Part of a small language model's weights.
Size: MLP 832 SwiGLU, vocabulary 4528, 11.4M parameters.
Architecture: LayerNorm before and after each block, rotary positions, no biases in attention or MLP, untied embeddings, gated attention, skips across layers, capped logits.
Each number is 50 + 12 x the weight over its row's rms, rounded and kept within 0 to 99. Layers, rows and columns count from 0. The size before them is the row's rms in percent of the matrix's.

# down: layer 5 MLP down (transposed), 832x320, rms 0.0428, rows 205-233, columns 240-319
# gate: layer 5 MLP gate, 832x320, rms 0.046, rows 206-233, columns 240-319
# up: layer 5 MLP up, 832x320, rms 0.0456, rows 206-233, columns 240-319
down205 098:48 58 36 48 60 64 73 37 45 72 46 66 59 63 36 34 26 27 46 52 62 22 48 76 54 35 48 38 46 37 47 34 55 30 51 52 58 50 43 58 56 27 44 31 41 72 57 59 45 59 60 43 77 54 34 47 42 40 47 50 40 47 43 69 54 44 59 47 35 54 24 40 60 50 56 61 44 49 39 31
gate206 101:34 42 27 59 33 22 52 49 57 36 37 55 40 40 54 40 56 61 53 48 49 62 44 73 29 53 55 32 45 41 50 66 34 54 68 60 39 61 39 64 55 28 61 42 48 49 57 47 52 39 41 56 34 59 83 45 56 68 58 65 51 37 60 42 44 72 45 41 62 65 49 57 44 20 32 58 54 45 65 08
up206 103:47 57 52 41 66 34 19 47 53 46 58 60 62 62 48 18 70 53 50 37 55 38 51 41 37 55 67 59 60 28 47 41 53 49 56 61 60 28 55 63 74 31 45 27 54 46 56 61 51 63 64 67 43 46 51 51 61 52 34 56 31 74 42 53 50 33 66 70 34 63 31 54 58 56 48 56 58 65 32 71
down206 107:58 63 58 54 53 60 39 34 45 59 35 39 58 32 62 56 54 31 63 60 53 47 39 28 45 34 74 65 70 56 32 59 79 60 54 59 53 54 31 55 60 61 55 37 14 40 32 40 30 52 71 47 26 38 54 42 56 36 52 67 73 55 70 63 59 65 43 58 46 53 33 53 51 54 69 55 42 54 66 73
gate207 099:48 54 44 49 44 42 73 43 50 38 59 54 50 43 58 38 14 64 47 44 47 42 57 67 49 64 59 54 56 55 50 56 72 38 57 65 66 56 30 47 68 36 40 55 58 52 43 54 59 55 49 69 45 48 54 52 29 77 38 77 44 47 63 58 49 39 54 46 57 28 38 37 45 45 46 38 61 49 84 37
up207 097:51 47 52 56 60 68 43 47 60 46 68 42 67 53 47 55 36 57 63 37 41 48 35 66 51 58 40 51 38 45 63 47 55 43 39 58 33 45 58 43 62 88 50 65 55 47 40 49 64 56 48 65 53 69 60 46 55 33 45 34 47 61 75 56 22 41 28 54 44 33 60 49 55 60 52 57 67 28 36 57
down207 098:62 52 46 49 41 81 60 47 36 63 51 62 43 40 40 59 65 57 38 55 54 38 54 44 56 46 49 59 47 53 53 43 57 67 42 31 65 53 67 51 55 45 64 41 41 54 72 60 40 43 45 33 64 51 62 44 57 55 67 42 54 43 66 53 50 79 40 43 22 84 62 41 39 44 40 42 48 35 43 38
gate208 102:88 62 53 55 52 49 51 41 43 50 67 48 63 30 39 48 62 71 36 26 48 42 40 50 74 53 57 47 39 65 53 58 43 46 48 55 39 50 49 40 29 37 58 56 28 59 44 47 28 56 57 73 53 65 46 45 64 42 61 69 46 65 49 65 43 59 45 25 46 48 40 60 43 50 36 47 50 48 45 57
up208 107:44 45 66 29 48 65 52 46 60 56 64 44 51 42 65 44 52 58 49 36 40 50 28 53 50 26 46 52 37 47 57 46 50 37 72 56 46 68 39 66 44 68 61 49 54 43 50 70 58 57 32 54 46 47 65 42 76 64 32 53 57 45 29 73 27 59 42 30 52 24 54 42 44 39 54 20 54 39 74 60
down208 091:54 43 85 44 30 64 46 45 55 53 46 59 39 47 64 62 53 54 41 38 16 56 39 38 82 48 46 45 51 40 58 61 43 82 42 57 49 30 37 39 66 63 62 55 46 58 75 65 39 41 29 63 31 39 34 46 25 58 56 60 43 36 45 37 26 47 53 60 68 45 39 53 37 44 57 64 17 50 66 48
gate209 097:75 58 23 37 38 62 34 39 39 68 50 34 55 77 49 55 56 49 51 76 63 49 68 47 54 52 46 59 48 45 37 43 45 68 47 68 64 82 39 49 17 44 70 67 48 60 55 56 35 43 48 48 52 46 68 29 61 42 55 49 49 45 48 48 68 56 50 54 48 52 44 43 45 33 25 53 30 41 34 56
up209 098:49 39 53 28 55 36 40 47 57 47 58 37 64 53 51 44 40 59 25 43 32 42 66 45 36 32 49 47 52 66 45 35 45 62 56 30 36 63 33 67 45 67 48 39 51 50 56 38 39 48 52 57 52 57 35 46 26 54 35 38 64 41 60 42 55 59 48 33 41 21 67 53 75 49 45 64 38 40 41 25
down209 100:64 28 25 58 44 43 48 58 53 41 43 67 62 59 53 66 31 47 51 57 37 31 52 46 46 42 47 67 37 38 18 54 36 59 60 57 60 50 65 59 56 57 19 30 38 51 48 49 51 20 46 62 31 36 51 51 46 41 46 43 50 51 54 45 95 41 29 33 52 61 35 60 52 51 45 47 44 67 44 39
gate210 100:55 47 46 50 42 61 41 63 46 52 43 66 66 41 42 26 20 51 60 42 49 44 59 36 65 53 56 52 58 42 46 28 59 49 44 57 53 50 52 46 35 50 21 40 56 41 52 34 51 48 43 69 57 45 50 54 61 47 41 64 39 37 65 60 53 59 33 29 51 54 27 65 54 57 79 45 43 43 49 66
up210 100:51 67 57 47 38 81 43 37 33 65 62 32 34 55 70 57 48 63 40 51 60 51 57 52 29 38 38 28 44 62 67 47 71 55 34 31 65 55 51 28 55 50 50 63 46 69 37 69 66 66 41 39 60 56 53 47 36 32 61 51 54 46 41 43 55 48 60 36 56 69 58 64 49 45 50 54 57 42 72 52
down210 104:71 39 45 49 26 29 53 47 39 46 72 53 57 43 59 68 42 45 61 43 42 63 45 45 58 61 51 64 53 65 48 44 63 60 30 54 57 58 45 61 37 46 47 48 49 53 47 57 35 50 51 46 70 61 48 64 23 51 36 36 57 67 51 39 47 40 48 36 50 69 54 66 51 23 60 50 33 64 75 33
gate211 097:49 63 52 17 72 56 32 30 39 40 49 48 31 57 41 63 69 55 59 46 53 46 49 29 52 52 54 53 48 45 31 30 47 57 69 32 42 54 46 56 52 48 43 54 23 68 58 61 46 54 43 45 39 58 42 55 55 45 52 67 64 52 40 63 53 78 64 54 39 56 36 44 50 60 43 43 37 51 49 63
up211 099:53 56 51 52 46 56 35 45 50 48 61 59 51 37 45 64 78 46 41 61 40 46 38 53 45 58 60 45 53 47 40 55 38 50 17 41 52 55 49 55 72 44 64 44 69 46 74 48 39 49 51 61 59 36 63 45 55 55 59 42 47 67 54 53 38 63 72 43 46 63 50 48 51 56 54 34 41 31 42 35
down211 101:59 59 56 58 77 34 41 52 45 47 50 30 71 22 67 57 53 66 64 33 57 40 59 54 42 45 30 42 57 49 35 53 50 56 66 57 44 41 57 55 64 53 44 40 45 25 53 57 52 44 36 50 45 59 63 44 57 65 40 56 55 52 67 66 41 37 45 56 38 41 68 54 55 46 52 49 40 46 36 56
gate212 100:26 50 61 67 41 36 43 38 47 59 66 45 48 56 58 08 51 44 57 60 42 58 36 57 59 19 43 49 33 58 64 60 72 38 50 46 49 81 44 66 45 50 34 66 53 35 75 46 66 52 49 52 59 50 41 36 61 40 45 49 65 53 37 44 51 44 51 48 64 61 49 29 51 33 74 36 42 67 70 54
up212 099:57 46 46 41 66 51 46 29 43 49 56 38 50 42 67 34 47 36 59 54 54 40 41 44 65 31 77 49 42 43 60 47 69 29 47 60 23 34 53 77 40 67 32 48 59 69 45 33 48 58 53 65 40 41 32 34 29 53 24 60 57 44 49 61 32 62 38 57 39 51 41 44 43 43 53 37 39 42 53 46
down212 102:43 52 47 41 61 62 44 73 35 39 37 62 50 49 44 47 54 63 57 53 51 58 45 62 49 51 43 59 60 65 53 39 31 45 29 59 41 62 53 31 57 38 44 32 28 58 50 41 64 61 41 68 41 33 50 65 50 43 67 55 26 66 74 48 54 49 63 58 32 44 40 61 45 55 55 45 66 37 55 69
gate213 099:50 48 61 41 49 55 61 54 58 60 58 41 30 65 36 45 74 62 58 33 34 57 35 50 61 33 68 57 36 47 59 45 49 65 48 40 28 39 45 33 52 41 35 47 42 34 52 65 41 41 56 54 56 80 69 45 51 52 36 42 50 37 33 26 36 56 69 43 48 57 63 83 44 52 57 50 55 41 66 45
up213 102:47 56 36 35 73 38 31 58 44 36 59 35 63 55 44 57 64 55 45 50 48 26 36 42 66 59 48 44 47 40 63 38 53 34 47 51 60 49 52 59 64 60 74 63 64 61 40 69 31 41 47 37 50 44 25 58 57 58 41 48 49 55 56 41 33 59 38 41 46 55 60 45 39 63 70 41 44 64 49 43
down213 104:60 38 38 32 33 64 48 52 46 70 76 53 52 51 61 65 49 43 48 56 36 44 53 36 57 23 70 47 53 50 62 58 56 60 57 55 48 39 59 57 20 77 67 45 75 46 34 41 48 68 75 48 29 42 44 34 34 43 38 54 72 47 43 44 56 64 75 70 66 71 75 45 54 56 56 75 36 57 46 38
gate214 093:49 77 56 56 61 53 57 33 48 64 47 53 30 41 49 39 53 50 40 44 56 41 50 42 54 48 52 67 60 45 46 47 50 56 59 54 57 42 46 40 73 60 52 37 47 62 71 54 64 45 51 36 64 40 55 32 85 33 39 46 45 32 38 61 68 27 29 63 36 40 30 58 42 63 46 36 38 74 40 55
up214 096:44 43 38 33 55 57 36 52 37 40 48 44 63 43 83 45 50 78 46 60 71 43 55 27 62 57 73 48 27 78 43 56 48 46 47 46 51 49 56 71 46 50 58 39 57 45 52 43 70 57 42 47 70 67 49 56 57 45 43 46 49 65 68 61 52 19 53 47 42 34 37 48 55 47 59 44 64 66 54 49
down214 098:66 43 58 33 41 36 40 37 41 67 53 64 49 56 68 38 51 51 65 28 67 31 47 45 37 64 64 67 52 60 62 44 56 78 58 46 73 41 71 35 50 82 54 53 37 45 54 52 63 35 38 50 59 61 38 55 21 54 71 44 51 48 45 53 39 44 41 44 27 45 49 38 49 53 36 56 58 63 56 61
gate215 100:68 47 52 62 50 38 31 53 40 76 52 51 63 55 41 59 60 45 69 53 41 46 61 63 50 51 67 57 70 41 22 51 62 54 74 44 52 57 36 46 47 47 43 46 56 42 54 35 69 49 51 42 50 54 56 64 66 61 64 42 43 45 47 47 61 36 44 51 46 44 52 64 52 52 68 52 61 62 42 63
up215 101:35 41 35 45 42 50 60 41 45 49 70 48 54 53 47 18 44 57 46 54 53 50 44 54 70 19 40 29 46 53 67 64 44 55 36 59 66 60 56 72 51 43 44 49 56 49 38 65 40 66 45 50 65 50 39 39 47 43 53 60 49 60 53 57 21 57 65 31 56 49 36 49 26 50 66 48 47 30 32 30
down215 102:44 57 30 41 37 51 75 37 73 46 40 34 43 61 48 33 58 34 41 49 63 51 49 51 59 25 38 29 30 59 61 39 41 49 35 62 65 63 46 65 38 47 33 56 45 67 47 59 46 58 69 62 34 36 61 54 58 29 57 29 63 56 76 54 56 47 54 46 52 56 49 51 52 47 39 70 56 36 50 48
gate216 102:62 49 70 49 61 57 39 46 42 53 45 46 48 67 72 70 30 74 58 52 58 36 62 53 38 48 64 65 51 43 38 47 41 35 65 42 48 27 32 62 17 33 40 51 57 54 59 57 44 57 64 64 49 46 50 44 76 48 49 39 46 39 54 49 43 39 55 67 56 31 53 95 58 46 56 64 47 69 65 50
up216 101:30 60 53 52 59 47 41 47 59 38 56 49 72 53 60 57 43 60 47 34 45 33 51 54 51 50 64 42 61 52 61 62 19 46 56 43 66 55 41 65 55 81 41 45 57 24 52 48 37 69 57 40 81 69 65 34 64 41 55 34 28 51 38 33 17 61 50 63 46 74 50 62 44 56 47 51 57 55 51 32
down216 103:33 53 56 57 40 67 64 42 26 53 58 48 64 62 36 48 29 36 64 79 75 61 69 44 61 73 24 51 61 45 59 27 46 66 54 52 55 50 46 50 39 56 54 58 40 45 61 56 48 65 56 59 27 58 49 64 61 60 42 45 38 41 45 47 40 53 33 56 41 65 53 38 30 62 31 65 55 58 50 65
gate217 096:40 49 33 61 20 66 51 33 26 48 51 47 39 60 67 69 38 37 62 55 62 42 54 53 60 44 46 48 56 58 55 60 41 48 51 53 43 54 52 55 44 44 73 53 41 38 55 50 52 42 68 76 61 34 39 44 41 44 50 59 37 58 42 73 70 39 56 47 35 47 58 19 35 59 66 40 34 45 36 65
up217 106:48 51 47 68 55 65 42 59 49 59 58 58 48 53 50 41 62 61 56 49 71 61 54 33 57 66 67 53 57 40 53 53 57 38 46 47 49 57 65 36 31 52 49 40 48 57 35 35 59 58 46 35 49 38 48 50 40 58 60 46 36 55 38 39 42 46 31 45 47 57 77 36 52 44 68 50 75 32 37 43
down217 105:43 67 55 42 46 22 61 46 34 64 43 47 50 42 47 47 46 22 49 54 38 70 47 44 42 27 55 64 33 60 28 48 67 31 41 56 64 36 40 34 37 48 55 61 60 54 73 42 28 57 52 39 41 58 65 48 66 45 34 68 45 47 71 37 41 53 68 55 56 66 63 65 52 60 39 69 51 42 45 49
gate218 106:47 52 47 66 42 49 48 58 35 59 51 41 63 49 52 48 40 50 41 33 66 55 45 35 46 53 39 37 61 41 44 63 48 54 67 53 55 69 44 64 48 57 51 77 35 50 69 33 51 42 38 46 40 40 55 52 58 51 48 44 51 52 64 61 73 63 50 39 45 69 62 64 51 49 67 49 48 63 74 40
up218 102:42 41 25 32 63 50 52 64 25 58 46 59 35 64 57 49 45 46 37 45 52 57 39 63 54 51 49 60 54 59 54 51 62 66 34 61 55 38 57 43 59 72 62 48 60 49 54 42 58 44 63 48 63 60 55 62 52 42 68 55 62 41 60 40 37 51 47 35 64 36 41 50 56 59 31 36 50 36 36 51
down218 096:46 20 44 39 34 30 49 53 36 29 40 41 71 73 53 64 35 62 57 35 45 64 50 57 40 54 67 30 31 55 62 85 41 31 54 34 54 29 43 36 53 72 49 44 43 65 43 52 32 58 53 72 41 57 57 38 45 43 52 43 47 39 50 55 41 77 53 62 59 38 68 56 53 46 75 49 65 41 24 73
gate219 105:30 46 56 59 67 56 25 38 44 35 56 41 39 62 49 46 59 62 53 39 55 47 46 72 62 51 59 53 32 42 33 57 43 48 77 44 52 45 37 44 27 44 56 41 41 76 77 48 50 73 40 61 32 58 51 28 48 58 52 52 28 33 48 69 64 67 16 30 33 48 32 56 73 44 57 25 59 51 59 61
up219 100:57 33 53 64 42 30 60 34 61 48 50 61 52 40 71 64 45 47 39 57 52 71 29 41 63 29 45 67 35 42 39 56 48 58 43 49 64 69 60 72 46 62 31 62 59 55 43 57 51 49 38 61 38 59 46 46 39 64 60 49 34 39 61 49 26 63 66 49 46 48 75 38 40 53 67 59 31 55 57 26
down219 101:53 48 39 49 63 63 37 50 61 60 40 68 24 53 55 48 43 79 52 57 44 68 50 50 49 61 55 29 45 43 48 45 49 56 58 50 36 34 47 43 49 58 49 70 66 69 38 23 37 32 55 33 44 29 71 49 36 62 46 70 50 57 70 70 47 51 64 62 68 38 62 49 43 47 47 37 58 17 47 57
gate220 100:44 75 27 48 49 53 21 65 53 47 36 49 54 70 47 32 49 44 55 52 45 45 59 34 60 33 43 33 30 50 42 61 54 34 66 73 71 33 49 60 57 63 45 50 39 25 44 62 45 37 45 46 56 41 46 63 81 51 37 46 32 59 51 15 55 44 52 58 52 41 54 59 56 56 45 42 36 60 59 50
up220 104:69 41 54 46 49 41 59 49 63 54 55 67 47 43 80 51 60 46 62 59 48 60 33 52 65 34 55 63 52 37 28 42 56 75 50 37 48 48 45 33 41 45 49 21 56 49 56 35 47 59 38 50 53 52 49 55 47 47 44 38 54 66 49 67 42 76 47 51 42 53 58 49 47 31 57 57 58 44 44 26
down220 099:60 53 52 49 50 61 57 40 56 26 51 53 34 37 63 41 56 50 57 55 76 65 43 50 77 35 49 64 33 43 30 62 49 58 42 61 32 56 37 52 40 62 60 39 68 32 68 53 25 56 41 43 55 33 44 67 53 28 56 45 61 49 47 58 50 61 40 38 62 51 26 38 36 27 73 53 58 50 45 53
gate221 095:63 44 50 42 61 57 16 34 48 63 62 28 46 54 49 55 37 61 52 53 56 45 52 57 57 24 60 54 58 52 53 67 56 55 49 60 47 41 58 65 73 28 58 65 48 69 37 61 56 38 72 36 50 47 64 60 45 59 66 58 39 73 41 37 48 57 61 71 36 64 43 64 48 50 46 33 48 48 49 54
up221 102:49 52 53 38 55 50 35 59 65 51 69 56 64 45 52 56 50 41 36 60 49 44 56 53 48 53 42 49 53 31 51 56 70 32 48 44 48 37 48 45 70 27 17 62 56 87 44 55 68 35 61 58 74 37 64 42 38 57 43 60 37 55 37 44 36 51 44 65 64 54 45 49 52 44 34 34 49 55 18 62
down221 100:38 44 44 45 56 37 38 45 73 42 53 44 73 53 47 52 50 44 41 43 56 44 53 27 50 69 32 65 52 48 40 25 65 50 56 61 66 59 58 40 58 51 48 38 49 27 38 64 71 53 30 40 37 33 41 53 47 58 72 57 38 43 44 53 44 36 60 61 62 44 28 48 34 42 51 67 49 60 16 57
gate222 099:32 56 50 49 59 54 45 34 51 54 50 50 56 61 46 52 57 69 55 52 70 50 45 42 77 48 55 38 44 56 51 61 53 54 56 49 39 45 56 50 58 54 42 55 32 48 42 46 73 57 53 55 51 55 60 41 65 51 57 65 41 52 28 48 52 60 58 53 63 70 33 52 46 35 64 52 43 58 38 67
up222 097:57 58 31 32 48 60 60 46 34 58 44 44 50 49 40 34 52 38 37 50 50 43 61 51 56 60 32 45 33 68 40 65 52 49 44 39 43 54 42 43 60 36 54 56 46 55 39 41 63 66 70 49 60 52 44 51 69 30 68 69 51 50 51 35 46 41 74 55 42 58 50 38 34 64 49 52 51 72 44 40
down222 094:51 61 56 58 51 44 48 48 40 45 44 47 74 53 55 31 41 50 44 74 47 44 61 45 52 51 25 48 47 42 46 39 56 53 33 41 44 59 20 45 34 61 42 54 52 52 54 60 47 46 41 66 41 47 52 54 44 51 55 64 28 51 59 52 52 61 71 52 53 41 18 63 51 53 51 54 44 43 66 51
gate223 106:56 43 56 66 81 52 36 51 53 44 57 58 53 61 47 49 54 73 57 33 66 64 40 44 34 56 42 33 62 54 64 34 52 06 66 67 66 54 43 53 65 68 47 62 60 33 32 51 57 39 40 48 56 32 50 39 43 61 43 48 53 58 62 34 69 59 61 37 39 63 40 69 50 61 38 47 42 45 53 49
up223 101:58 59 41 48 34 58 54 38 22 50 32 33 52 46 64 55 32 81 36 42 52 33 37 39 61 43 52 30 60 55 50 40 50 39 57 51 50 57 36 46 33 74 38 75 58 66 30 38 52 53 59 49 57 68 68 56 35 49 60 49 33 44 58 32 61 53 50 41 51 41 41 45 36 47 56 78 68 42 60 67
down223 097:46 21 84 71 79 58 74 42 39 26 62 46 59 34 61 61 36 37 71 39 63 62 54 63 51 49 56 48 60 66 54 50 63 59 51 44 40 36 56 46 71 59 83 59 31 57 52 48 60 53 59 25 51 45 42 17 59 64 57 57 56 55 44 33 43 36 59 45 57 67 34 62 62 61 74 44 46 40 46 62
gate224 096:67 49 37 51 84 41 65 44 51 45 58 54 63 42 38 61 56 43 49 62 56 60 61 41 49 48 31 40 35 63 48 59 60 61 52 59 31 47 50 45 55 61 52 37 41 77 29 62 46 44 53 45 54 46 63 50 64 47 36 65 42 47 60 62 60 42 38 51 59 58 65 42 46 62 39 54 46 50 45 44
up224 099:52 57 80 38 37 47 68 74 49 47 55 49 48 45 63 50 40 50 45 72 53 62 50 62 59 36 38 33 19 60 47 52 58 34 42 56 39 64 67 59 64 37 71 52 64 52 53 65 51 26 61 47 55 41 42 33 53 47 43 64 56 49 45 69 47 61 61 45 46 49 57 56 49 54 45 55 43 25 69 51
down224 100:36 54 58 47 43 58 58 25 43 27 38 70 42 64 27 38 45 53 42 48 60 59 38 53 58 78 43 47 40 52 49 38 42 41 35 33 55 43 44 34 57 64 52 62 44 54 55 54 83 40 59 63 44 42 27 55 65 63 30 44 59 45 43 55 84 43 57 38 57 62 41 44 44 42 61 56 52 49 54 64
gate225 097:62 64 44 52 63 54 70 40 42 36 65 55 50 29 66 18 54 48 52 32 31 47 53 53 58 51 66 61 40 62 59 46 56 40 52 62 19 53 45 46 71 22 50 37 51 46 73 49 78 66 59 52 36 29 40 61 50 41 35 44 43 49 75 65 40 47 60 40 99 48 45 63 58 54 54 44 54 26 43 50
up225 095:50 54 40 63 59 20 43 57 51 47 40 56 55 15 34 54 26 73 48 60 49 57 30 49 32 39 60 42 71 78 28 57 71 51 46 54 18 52 72 47 50 28 54 51 36 41 60 41 49 59 44 53 58 45 66 49 61 54 39 58 51 43 46 49 52 58 51 20 56 54 40 36 38 47 31 41 64 43 36 56
down225 096:58 46 30 41 65 45 49 30 29 29 57 58 25 78 42 53 50 44 67 42 57 40 43 51 47 45 67 55 63 48 66 60 42 45 48 55 48 65 52 48 29 48 40 37 46 62 48 41 56 68 32 38 47 44 57 41 37 31 50 57 41 42 38 30 45 55 45 60 50 57 40 52 42 57 55 47 46 63 53 57
gate226 101:54 73 46 41 43 41 38 40 66 51 51 35 31 65 31 46 54 33 79 49 73 33 30 55 43 55 50 64 66 43 24 14 55 65 53 43 24 56 49 73 23 65 55 45 39 44 36 57 49 62 34 55 46 49 55 52 57 49 62 31 57 51 30 38 48 72 45 37 48 36 51 58 34 37 39 35 58 46 65 45
up226 102:57 59 59 64 46 36 59 41 60 57 33 46 56 34 53 47 55 49 59 72 74 27 58 58 44 76 55 31 47 35 56 46 73 45 55 44 57 53 55 42 48 41 41 41 37 58 67 58 54 41 48 60 58 55 62 49 68 43 58 48 79 44 48 60 47 55 56 27 44 82 57 42 37 38 45 53 52 41 41 36
down226 103:48 59 50 57 92 48 60 34 35 55 63 33 53 63 54 47 59 65 36 58 45 53 48 41 43 59 55 59 64 57 57 46 65 47 56 67 47 55 52 58 53 42 33 43 58 24 48 70 53 69 51 51 52 39 73 49 33 34 42 52 34 51 52 48 40 50 66 61 63 35 40 40 53 43 34 72 47 52 38 51
gate227 097:45 52 52 78 62 38 29 50 55 45 57 64 63 70 62 50 63 50 50 20 55 64 52 78 79 50 32 58 41 32 50 42 28 32 36 55 28 50 46 43 75 50 49 55 48 38 61 35 73 44 75 42 51 53 41 70 64 52 67 56 61 63 31 43 28 38 53 45 56 31 51 67 62 53 24 60 65 35 58 51
up227 096:43 62 44 52 49 65 66 67 55 39 55 75 55 60 48 52 80 47 43 53 27 63 59 54 41 37 47 51 54 35 56 58 71 43 36 50 49 46 58 45 57 54 37 56 60 44 50 51 55 39 74 42 52 48 50 47 60 48 35 39 42 51 37 48 55 58 27 48 49 53 73 70 55 20 58 55 23 50 38 53
down227 098:53 48 38 71 63 32 24 40 48 60 49 43 55 64 44 45 48 45 58 37 54 39 47 56 33 68 53 50 39 17 35 36 49 31 52 32 54 49 58 50 54 33 60 58 54 43 64 32 52 61 60 55 44 66 30 45 65 58 56 55 56 49 61 76 50 50 92 46 57 39 43 35 37 62 54 31 30 45 57 54
gate228 099:35 47 34 55 92 73 58 42 66 57 77 46 33 61 63 36 61 43 55 54 65 49 63 40 52 58 55 52 63 33 38 61 59 55 67 47 35 50 31 38 52 54 56 47 52 44 54 63 33 56 51 32 52 40 34 51 51 58 31 50 65 44 51 42 55 55 49 59 36 60 52 45 65 42 32 56 67 40 61 50
up228 099:44 67 57 37 38 38 46 33 69 45 56 41 59 64 49 49 46 70 42 35 45 52 35 41 60 49 40 69 70 57 59 27 35 50 35 34 48 48 52 49 29 65 36 37 38 56 35 46 59 42 58 48 51 35 52 42 46 54 67 65 51 44 54 74 36 64 58 53 49 43 60 43 21 35 76 56 41 43 45 54
down228 103:62 43 74 73 52 60 56 41 36 59 62 78 62 57 61 39 57 58 67 34 31 51 50 61 40 28 47 47 57 34 43 42 38 65 64 31 56 61 47 38 47 27 62 40 56 65 39 57 26 49 47 43 40 68 49 48 53 30 51 30 47 48 36 45 43 35 53 37 54 50 55 55 54 58 64 22 32 68 57 65
gate229 101:65 51 44 52 30 41 47 55 49 50 54 66 41 61 55 49 61 54 43 32 45 74 25 61 33 43 44 38 53 51 56 62 60 47 44 54 55 56 47 55 39 61 37 50 60 46 36 45 75 46 47 37 45 66 44 62 53 37 53 61 66 57 64 66 54 44 44 35 45 32 75 74 46 57 36 41 24 47 45 52
up229 106:44 68 65 43 59 60 43 53 63 46 60 52 45 55 69 42 57 51 40 46 48 50 51 66 50 69 60 55 43 52 37 57 53 41 35 57 30 52 49 36 55 56 46 38 49 54 46 66 62 49 45 57 38 67 27 47 33 45 51 43 61 44 61 29 59 57 34 54 43 44 64 54 53 37 56 52 39 48 40 73
down229 108:54 41 52 50 35 38 47 60 50 59 52 30 62 56 57 45 65 40 48 62 45 72 63 52 42 31 52 38 49 49 42 47 82 51 42 55 43 61 40 45 53 63 66 60 47 61 67 59 40 63 64 39 53 64 81 54 48 47 79 42 56 40 53 39 44 41 35 52 68 60 42 53 33 58 47 29 42 42 71 33
gate230 098:57 65 58 43 45 66 38 27 54 53 50 38 51 41 42 43 28 37 73 42 57 50 61 41 45 40 56 43 68 33 36 42 49 68 73 43 51 49 45 35 49 31 43 62 32 48 51 27 35 61 46 57 36 49 60 41 74 48 45 64 50 50 51 43 73 34 51 50 45 42 66 57 39 53 52 48 46 57 71 38
up230 103:47 49 42 50 56 42 61 46 75 54 42 34 45 73 26 36 27 45 71 49 42 50 51 54 67 52 40 50 44 51 55 60 57 54 49 66 73 41 29 27 51 32 46 57 44 54 48 67 49 70 42 50 53 22 25 41 68 41 50 42 33 46 60 43 76 76 33 50 49 41 51 67 45 45 50 39 58 40 69 56
down230 094:51 59 41 58 41 38 32 54 49 68 75 48 37 60 55 30 62 77 62 43 60 54 56 58 62 63 38 36 39 32 51 52 35 55 49 60 52 47 54 26 39 48 44 61 43 44 55 41 37 78 47 62 52 44 51 59 32 52 66 53 47 48 78 59 54 42 33 49 46 50 55 49 45 54 33 57 37 52 58 10
gate231 096:46 50 48 47 48 41 72 57 49 33 43 37 47 59 48 47 68 56 52 40 41 34 42 52 73 58 55 54 63 51 47 58 55 51 44 45 59 60 42 83 51 35 69 22 42 45 35 79 49 49 42 54 42 60 55 53 47 57 43 38 22 32 73 48 42 54 77 31 45 47 53 49 42 61 37 52 47 67 88 55
up231 098:32 33 58 61 61 41 47 35 63 40 55 60 70 61 48 56 63 51 62 46 49 41 26 46 57 75 64 51 34 53 46 55 56 60 48 55 73 61 56 65 47 32 41 37 40 44 20 52 59 36 69 63 39 60 33 60 26 59 80 43 40 42 42 45 49 42 54 44 61 67 53 35 51 54 63 38 34 53 46 71
down231 091:45 53 57 41 36 53 51 61 38 37 41 40 49 35 36 60 54 40 54 72 51 54 61 47 63 34 61 43 50 43 73 49 66 57 43 42 64 48 50 43 36 48 63 50 42 67 86 46 30 65 51 62 49 62 57 57 41 31 66 60 62 70 42 66 44 56 42 51 45 36 44 54 48 28 25 66 48 40 59 45
gate232 101:55 42 34 50 66 48 62 39 37 41 20 42 46 47 52 28 57 71 40 45 44 43 43 45 44 40 41 70 47 62 26 46 49 48 70 71 41 53 54 38 63 65 60 64 49 48 47 47 33 46 51 56 79 70 73 36 62 55 55 60 36 53 63 57 47 49 52 39 70 53 46 43 58 64 49 70 46 60 49 59
up232 097:56 45 45 45 41 50 48 38 48 36 42 44 47 37 51 57 26 71 68 49 72 40 52 53 42 71 65 61 35 30 46 54 42 63 39 77 25 57 34 61 48 31 49 70 47 59 40 53 43 31 17 59 53 55 47 41 52 39 49 45 59 71 68 46 43 37 70 53 47 50 37 46 55 52 20 58 45 56 57 24
down232 101:36 51 52 42 33 61 66 42 49 34 60 48 48 57 52 55 40 58 73 30 57 31 64 34 29 23 46 27 41 39 46 58 37 48 59 51 57 48 40 55 54 52 53 47 44 60 52 49 37 44 58 45 36 57 29 48 45 48 38 54 58 56 52 64 72 53 29 53 28 52 69 45 53 45 50 60 61 39 67 57
gate233 098:53 57 51 62 68 48 40 61 50 62 64 49 51 47 46 34 40 41 48 36 61 76 54 62 64 46 54 35 40 67 43 57 47 45 56 13 43 53 51 54 47 47 57 29 39 55 49 27 51 51 31 58 47 52 69 64 79 73 42 32 49 19 30 69 45 59 33 39 37 50 53 33 50 48 55 44 48 65 49 27
up233 093:44 45 54 56 63 60 50 50 45 64 41 49 51 43 45 88 69 23 35 54 62 59 74 58 50 60 53 53 58 54 28 26 49 51 43 39 49 76 71 56 40 58 47 52 39 27 72 50 53 47 33 51 71 35 62 50 46 37 63 45 53 70 43 59 40 57 61 20 54 60 47 41 51 56 60 48 52 58 46 20
down233 092:46 39 55 37 57 50 61 53 46 47 29 61 52 52 56 53 65 22 22 63 66 36 45 58 63 46 49 78 59 55 28 34 56 43 52 49 66 55 53 57 67 49 49 41 57 43 68 46 43 32 55 47 31 32 41 58 50 56 41 53 24 68 58 45 63 45 43 41 55 36 44 30 58 62 38 37 44 43 40 50